Weights of a small GPT-style language model, trained from scratch on English Wikipedia: 10944 steps.
Each number is 500 + 40 x the weight over its row's rms, rounded and kept within 0 to 999. Layers, rows and columns count from 0. Numbers have three digits each. The size before them is the row's rms in percent of the matrix's.

# layer 4 MLP up, 192x64, rms 0.213, rows 157-190, columns 0-63
106:539442555519589457441517519526502532439528570467582505490440521445480458504567498538547523530438492531435479545458481508521554540516415514496531460535492468505563485538552505530480531500496523
100:497577456507502544529483407505504498516433538539483440456511529444501550553514437444516494498499486522476536555453513525418507397466570534516476511491527508522478495510566451453488561487447522
098:561497469549572496465493492457440451479558472505500552514543528513604461499580507570431502532487498464526569491538543506525445493532545461544503457480464534521484439465446483507505436504456532
103:500483488404556546545459484470515478476470536486484455470536566491526464505528466528555553508592488565555480516448482447512541519507534547480489521525533490566561418447505431509531481559465479
104:498579520479556476457487502528477487473437507492390514497521518529488530550499503540446536522462467532504500436509539561543480541422512453509538494497412498480501429508533477392475486570494498
088:567497489486488452519529532512478579494519501529541473533568532545551479479544429509580483547525516484492571511459562504546501568457499477494552478474558467488450497533500445491517494402471585
107:471478516525510577574575556488500527496522504592503450556477488422518497485553489542534473534523492458523510485532530450512528570543472434484463492412495514451454518458557521473546511428493521
100:496523472501541499584490510508427488494451495458499510503562555444473385563485508473547570496521505520426517577506539540524498474510450506504509492551513552414471519547493530543524568516540518
091:508470466466522449375403454492603521520479519454575475422495500543536511446548484513473513437483532511543465472487539495465485480507548501464521481524507555496524504482495484486416480546489486
117:528569508517473526453548544440631523500469518522530433467517548558510451489463544542540532531468545512482497466516487566506538547569462484485508521503467561496521395499530537480480540514501493
100:503486567457490544483497457487476495515481432446477465477445512493504494531496603548435423526481464619504472449521562537503432488542484456465511492473431487451551517535511520517508458469538502
098:561563513490445507493482543504413484489510496620507577539525513486489507525546478491481626513504432489549512500512513489458498535578546518535524508482516489484486506475389480505523465510519479
089:543463509496524536531571500396492499427551524502499497572450517532503429452426485501469496495439472521494556497558494457526502521484506538535492555534561466494547491469579521564484583515505473
074:523490396482495488493500546514534452521419515502509563499416509572476534510487527542525512417491518460581526554544471571476469514522520507532456457502513586489488495491489550514540453492424530
108:580444550534480508501545527525463511580572490470508487490441470429520500561487469471513502481528502524550475543461447499526476473501488534508556449498515514511483513563510547602587511558558555
096:541535459547530587485521485467525512476496466570482438469432486508513473476459568542564446534418444564499522479568468527485460457498553503481476459503495474470542481534539429473552480436515516
108:602485575544442461534494478504494480491497447487506536471534474486562479420448481508536503432503482499595499466529521526531496551474599560521474474553454533511488569569534468491492517501494494
110:499544493510498470570501486451535527500455537520486544413512491446466445591416509441588416518537507477514414511507513541454556526473489465514494496466475464480466486501485456417498514524500524
090:513511442421555546500474455514501494577475513541482504497473487513531544569562544488525488475406467527623522520521601498482515516443543513524519481465504551532488509497484515538530435526529463
100:498532460505553441427498515456526521505510546513490467447506460508473478409432459527495489546550457489509543462511568427551476547492586459460520439496535537555488477537498467540460473559442516
095:483539497472602510492432505499437506511510516476452524564407474506512455457501471477551562558458530516574519517540544541603506493470471512537530479518478496511539516517499552438474538492582493
109:512489569467481533484476515458478518553489483512553573507529504532494458589482383453540516459478500487460485453491478480431553521489549485595519534507483448536476442447491523457559474528492554
097:485526498469558436460585513504398486460512488518460506513505445465492447507494497484578459534511447526463549478470476519480544557461539428547570450519417417519519478498507475543530499473507523
104:442583414464496451468556475487503503504549522508461478473481499509477506523423501503426472559474525467459524473571533496504541476480474481499485534629483524527500561539576529474514534535468452
095:484485575425544496478476442509498494472528495487513522518483464543549488516473425537399449485485495458474509537471490399454478498494583508510463443481424512492454518516504426585524550513494504
109:547393546475484447461495493560488525459467522483478549579472465520455463498456564445451470541547500466466510563533480481449518515499453523488465507541470516539529499494607515494508519533492411
096:483524539501529541534514472585468465552576543609482473442589482526464469572451435493501470501483499508546509525495497398465514527490472467479451483455507525498446532531473485533440504468510491
119:574515485521482567479486481517488518490551520504503540465399452500455497468436548522483450501478432543458556478531493436455539473468553519495554442479597508483502461544444529494496499504461418
083:464474529480529483478515439462523462440507569468492559553483494535470480429491411544484492527516471551538533510485567551566523470605450523469522499493481542498499484493439521436468508585535500
106:514525529508478539518559466476441522423469493516432477523542578498459485476530543524441522543507492419453492496441476521544495474494446560588627487490532484522523501530534486509503487526567495
093:548622519463506516504512457530550537483489460503493486511545546504474478457518538477446528508466489470594466533452473408467518535552447517531427448521529451535473479579498489483464497522442525
089:509489525467473518486478502420517534566533532555532501547430491473540558474555561495497475515499472536452508436515493500425483465468495514505479469548502540470500476479473568591557421463436578
102:574527542460461469481467488479498496502477487485511501472549546459509411494508559560472506488553484532448408496452483534464476606455488494494490491525544450506555622481537479500483478479495445
101:534486567461530504413465539469573507531461459517491458474491520573498467441506514501512403545484505473518489575483513460509519472457500410517470520580484521476476560534559470527496475582498527
# layer 4 MLP down (transposed), 192x64, rms 0.0637, rows 157-189, columns 0-63
097:544516488467440520471471536503469551505471443416521575517469533502505554529533467469552524597518465453475475453510515521436582562525532469541499529539525514558493465507482470497488526480561409
095:524467480478497477592501548472530460501539496555478504517526446476505535488535547452561476416461582531488446427553494540498479526499506464553475463517424452516479508492508571567490532444485431
095:509473581551555501530390498448513536464541460505475493446508456481558439535497454535471521495465520507507522536482482448445440514483454443470549533473494526449463555449435545469548559524502520
094:515568517523485529529540505554513482522475507496472510465407510535503509554545581469510503405497505460476548482486457468550526429413523424439532464547498480493445526520515574461508562491482478
091:497496571454554474450550498504501612455508490491564398448536464497533524456557478486423514500436508526476449557468463554476467521520497521524461477466479538474530545537500547515435521476520493
090:532544416545449521550465488437508452423525561516499523459481461540454512559521548532555442542551514500542490480507444584485491465490480492473503500498533568518557441453509461455554513508470448
100:509500442601531434519476464456450522494521534483468506498566478476492487528426521537464474590490488550476508530562426515527500473456531443503509488475527475499528441527557524409464424516539508
100:498502503526543508429463560516511490501569496540551483532458459521554639508504532508514490494485438492490447459478484410518490504486484547513476495571467437537480485429495454425516439474493497
097:467456476615503458583555493517469501486571481574494486605498441427473464494532502432502485515517489515462470470562471503505476462508484509542510505490500437473485476530477553429493481476568495
119:504592426506462465534518521516501581508474546591508494467480484533476412526534504533449505530540519544548508497528523526536501559495594528435470493464475437528504508475526568556463526512520545
093:443486457587600503468524550517506552505510599446552538510493432487547518477454450494578454518459489466528451440479487479490583441496506507473524474464493508551452471502510491516521482496547503
095:519552540432557500433566532487501434520492516446410494469447533543499490494426468502531419499566550446458517498475497450548416517450488521437501467518461504477550494549453502523505506487503486
088:500467516488543493506533543551467524490439540494544541466413540520501507530409512577559527469397493479527509477535491555519509548418486470516500519552531500454462585519517470560519447525506506
105:527516565528530493581507522505516585484584530550530457482587477466507487503516508489431520493470485596452449469556491467411477504443470508505559531517484407501524477486546521491490519489519482
092:579472525532467500524545500547501500413526444396512497513512505448456538516481450551460534397516487486496467540463437511516463536517494505499537507538530433463469493488462486514460547573538568
095:499551514505542457509498592500522440493512470406513492490457526546539562517498467519441478485519486482492525505529509510565489481501542470497523547518465447550506479408391532563453471588510526
101:476477536493489500460498452453479491509502454467570531459569471501560564478509427534534552460471469564504464499509582518463523504498530548429593497483528464454460533526501415508526567479550505
107:481511510539461541533516498468518496551491531548511571507514454448597535557529456505512445481516490489499476492412488533412553499506552477490477532484529500501471409484434529432528527507602488
094:464448493505524494475566478531514551461497467573597537464518522540446510503578539461477523464484555521502524554516535482440508512480486553475583502527522449540533482466547556502463387502511487
094:487518446510457520533542457487501589496536471493530502511496523532491514450511515488495539502550506500528576607536423471562466457558492507462534555565476433445454505484492500478408519527545553
098:545455442469504537523518533522545494517505514597432453488508472536506511555501519546529423480564489584589495483556499497447486487447562461480502529441465514458452453471507494496488500450567544
126:481461513568462460491550518451493486491502483552488584437516590504478434547565542491589509461522492477504511405537476491524492488453469494526445477421542527516466500549470466445543475484506472
100:492562483420602512527553523517437413559469548520436501575493602492491546497537571505497473515539526535470513513483561481512441528504532525523484503496483518494507487452538510494470516560555491
094:547471596494507484552459450468473495461452515459554396462544435486461486457515510434422517455549475462460506571494531486522533497544499515464505484476539528450525483525439449511547484458507545
092:503520414533482573532539569496502505450485501485486521440475570540517485475549533474521568514506495542537516421484541565563545536517427492486482533481501486493510553535548554463549455509595480
107:536501480426487486510467488533440568426574457491490467480505499472529481451520496473453568500527567441462463507426510518547518449474453513469498454414515538468477486538464502544430450488568535
093:478431561519453416506538452463544442480481474384512505553555498548471476494493477534521488558495487497495568578505478521506515488586488460503491487466490445458467540495433505471499531499480578
111:545496497521502581534441462500535499578518523386576455474552549532448504544491530459475526504449478438519520565511540455484535450527506449534506547505513503524513511528557475536443499448473553
086:521461501530557439495584494473526495473512523486517517405481491427475560486435511425539540521510547566534508518498489527481522472527489535432415481488498597479448460521472537558504543471514471
096:469512479495524501475547499483520544502431542567496521511493504487573473440458556516486521461468501481494455509480560539534488565549393486433497531565502441464524480518471515547552459507595429
091:423399485517479565539579464483487467529501467480450564483467479543461505525481442546563443541513507483428441503549515518454434519564477489510535544483490546436524469520484523539526518530531518
094:492483526448621454538513533540474446433525455552447471544549508506461479553506490522437515516496538472460487510506526456481487539505568476506453496476558547555527488493484554514495586587507462
107:526522597479525458506464456491426531545521508526491490482528474463408545498550477465436427476476509444487520493457407477569458512485544517473493498565480543482485478440481523465457501473581489
# layer 4 MLP gate, 192x64, rms 0.209, rows 158-190, columns 0-63
100:512571415566508555511473484513569484454467528567518458493479534516555490455572466516545551504478479397520497463532480430451458489462484509526580459543480512500554495540465515511551495496494454
091:417474490438557477487473477536496486525594480550474505459489436487490492422517511490500544574481528465491484501430491488492471532511544490416468531521482421461503588517530472478514511524598479
106:478461461507520436466475521480534485444446466504480490514464569507504504510545426478531522548533452514448496460550505461516429543504536549561468534457568517440500488468470480529479446456626467
099:494537444514484564565476505509429467429502509524472554458530497516516497568464541408515523497501492504495537459456538411500443493508457495482589537446464491559464494495505445515599505486478525
087:427496519537531519524538545530560575553455486497451466538566483551532525485419502450451502502523449466502607433551499514517462446517577492471496448506520517532508567497503516514511458467491540
096:498483498469539564461595503469499525521492383566460505505496484440489480422550502465521422477443534524446561499497518510492495494483481494475469478577502427491553501514527485553563567507511504
082:558554437466489496481516543555466515535428552474485469523464520462547500520475573584509552514488525473499456465530474494437471556473449576450511528544477473456463465501529473397535536525525524
089:499485486465420529464390533472542480525445556539464463440494520456441489541519489475472429440453434520471471566514513467482532487522528489538553511507505523516453558538487447540500571505549456
113:535588479572490552487508574500545534506432549562555489450492462540501426590553486557487497491495503560516522454528482500485506556488561536430483445472531542521488473497552514514482530531454506
101:496490435511508532543552504462536461499538582513496553478515487465509480542439613525532516552444468482540514484491548529520505544508518496525515546430582510476474440479422415502545531496545479
096:485510548468528505541434460477542567439482442482470490515455483493565515566461446465466511507503541540582432540506507548467529527531453548514501529482513444522550499423593496496537503501563453
095:517475566500574430470491492522453523526467497481517483482511505464463497437473530567508549477459476473455494581504508467501543550440471499475535501510579458409488527610537475566454465470510499
086:502581498561523553503532497469491528442544541500474525474527462512536496397476530496488544520518490549515489431489446492478501448441456476445499547552432442492538488591498411499535520461499461
105:524510515547534456512518460512560511549582477474550476504430523452455511462459431508435484509468554472538495524473508518473539406517535572498524456542553559557418447510527550481493517480497471
096:516370485484458504495423547505474438523484488519533595495458423496459540459469454499486502517491482494490529518541578481489521532453487532492509470460576452516487532536456511538479410512480457
110:425470494527528430514485454576510475505515487491537525511463452486481457453530498464455519473508528503538531461466537502503476489429502476557526501474503582464575439482459478505526511518413368
101:459526516513489499450512542553481469492521443511515437582431538607527506478500457555475575499508472512470497485578561556505440484517525528452493488551482508484590466474547459548486509515528549
094:521567429548504469513462479487514424477507530522423477534465467543569516536412494434555476502566517477483478508521480419502511511570487520563471533513540554472526493564473526532512582494495494
097:535473566486499518513523542505527433479460533517511507518434552377425465575521470548508489499477489500521510458440487459525506547529561461479464504447544522557540448503447483495567529447453490
100:406531497476494463575473447457486526500539497508547484497479481507537478548509465546471496483465492480650531469525482553562453453483548504487455511553551491478478494472479455395493488502524472
104:490542535492466587502549521531516456481481464548536507539523550507471473582537471523507509488501472471439457428501473442513552515460567500539416462449410516551436497485502485462467469495574490
098:512575559470488381457587505477460486473519460481466481500511474481459510582530549469522528501445461572496519513474551532512551482495466523492467529436532465498543429437534485522554493488521454
094:487481544518492621520583463432542499412499478525556544488444467515543534489528434513550520509494544465524517485506491474497512462455497571491524470517481532532490552529444429488522530585517469
079:514553431485548578492516520497469535467471474552449475572457529509588547513576514554482445478509523489568455523501500492425495462555514500506500481481518502499496592494503475488604453520535514
107:515477442506491434516535495553487533476549452538459498528473505540563514450524417541503456413531482509512433469376499533510531514531488498468534558496495503483429464559552508548483519446507463
110:458448524444459467510468512521529508519465485520519495500502536531437582606484483476568480479440494559555544493530486403474473552575521507427542517440509471472461525511482489503427526524528488
092:535569498559467492565545459482429491501542446528472467536506479430509466554483520535508506549533493457514435420440502520525484463579451507527458533496531417560525424503510463505550533489503485
088:521501488490550500466457544397499434493545505518538604469472502429490539476490498552458490577540500543495455546476532489495552525493464491483463475524491587515496490526548464484431540503547418
111:492548434508568505428608541549483528454493462531511490466477457471525509521429426486563467517507480492523457540499480547504569545521475453479544521568477487497563442556547523529467512525531479
098:425450505519480565491548528512520540510513442510464508462463511472439509497568446553522376505494480500495433510496523470479501432506525509538505505454421549472524486421509509539511578493520566
099:417568501484463491517457484476505536578432473420519517506510510450570472524518470457461487442567506507545438480536501521474492488498411486523470531558487486478453540491471539456558468442545555
100:485525500474470537501520503405494506474397480467474544524458549422507450486533437460556536494478482489438470501542489513464524462520475568484517510513537445516506463453520531604493587534534536
106:486572488551516561479514535479536532557495515558484477561485451480474522497442474524544513411515456462476509437561460577517450462513512529521550474571528489478552446552523466458515531444486435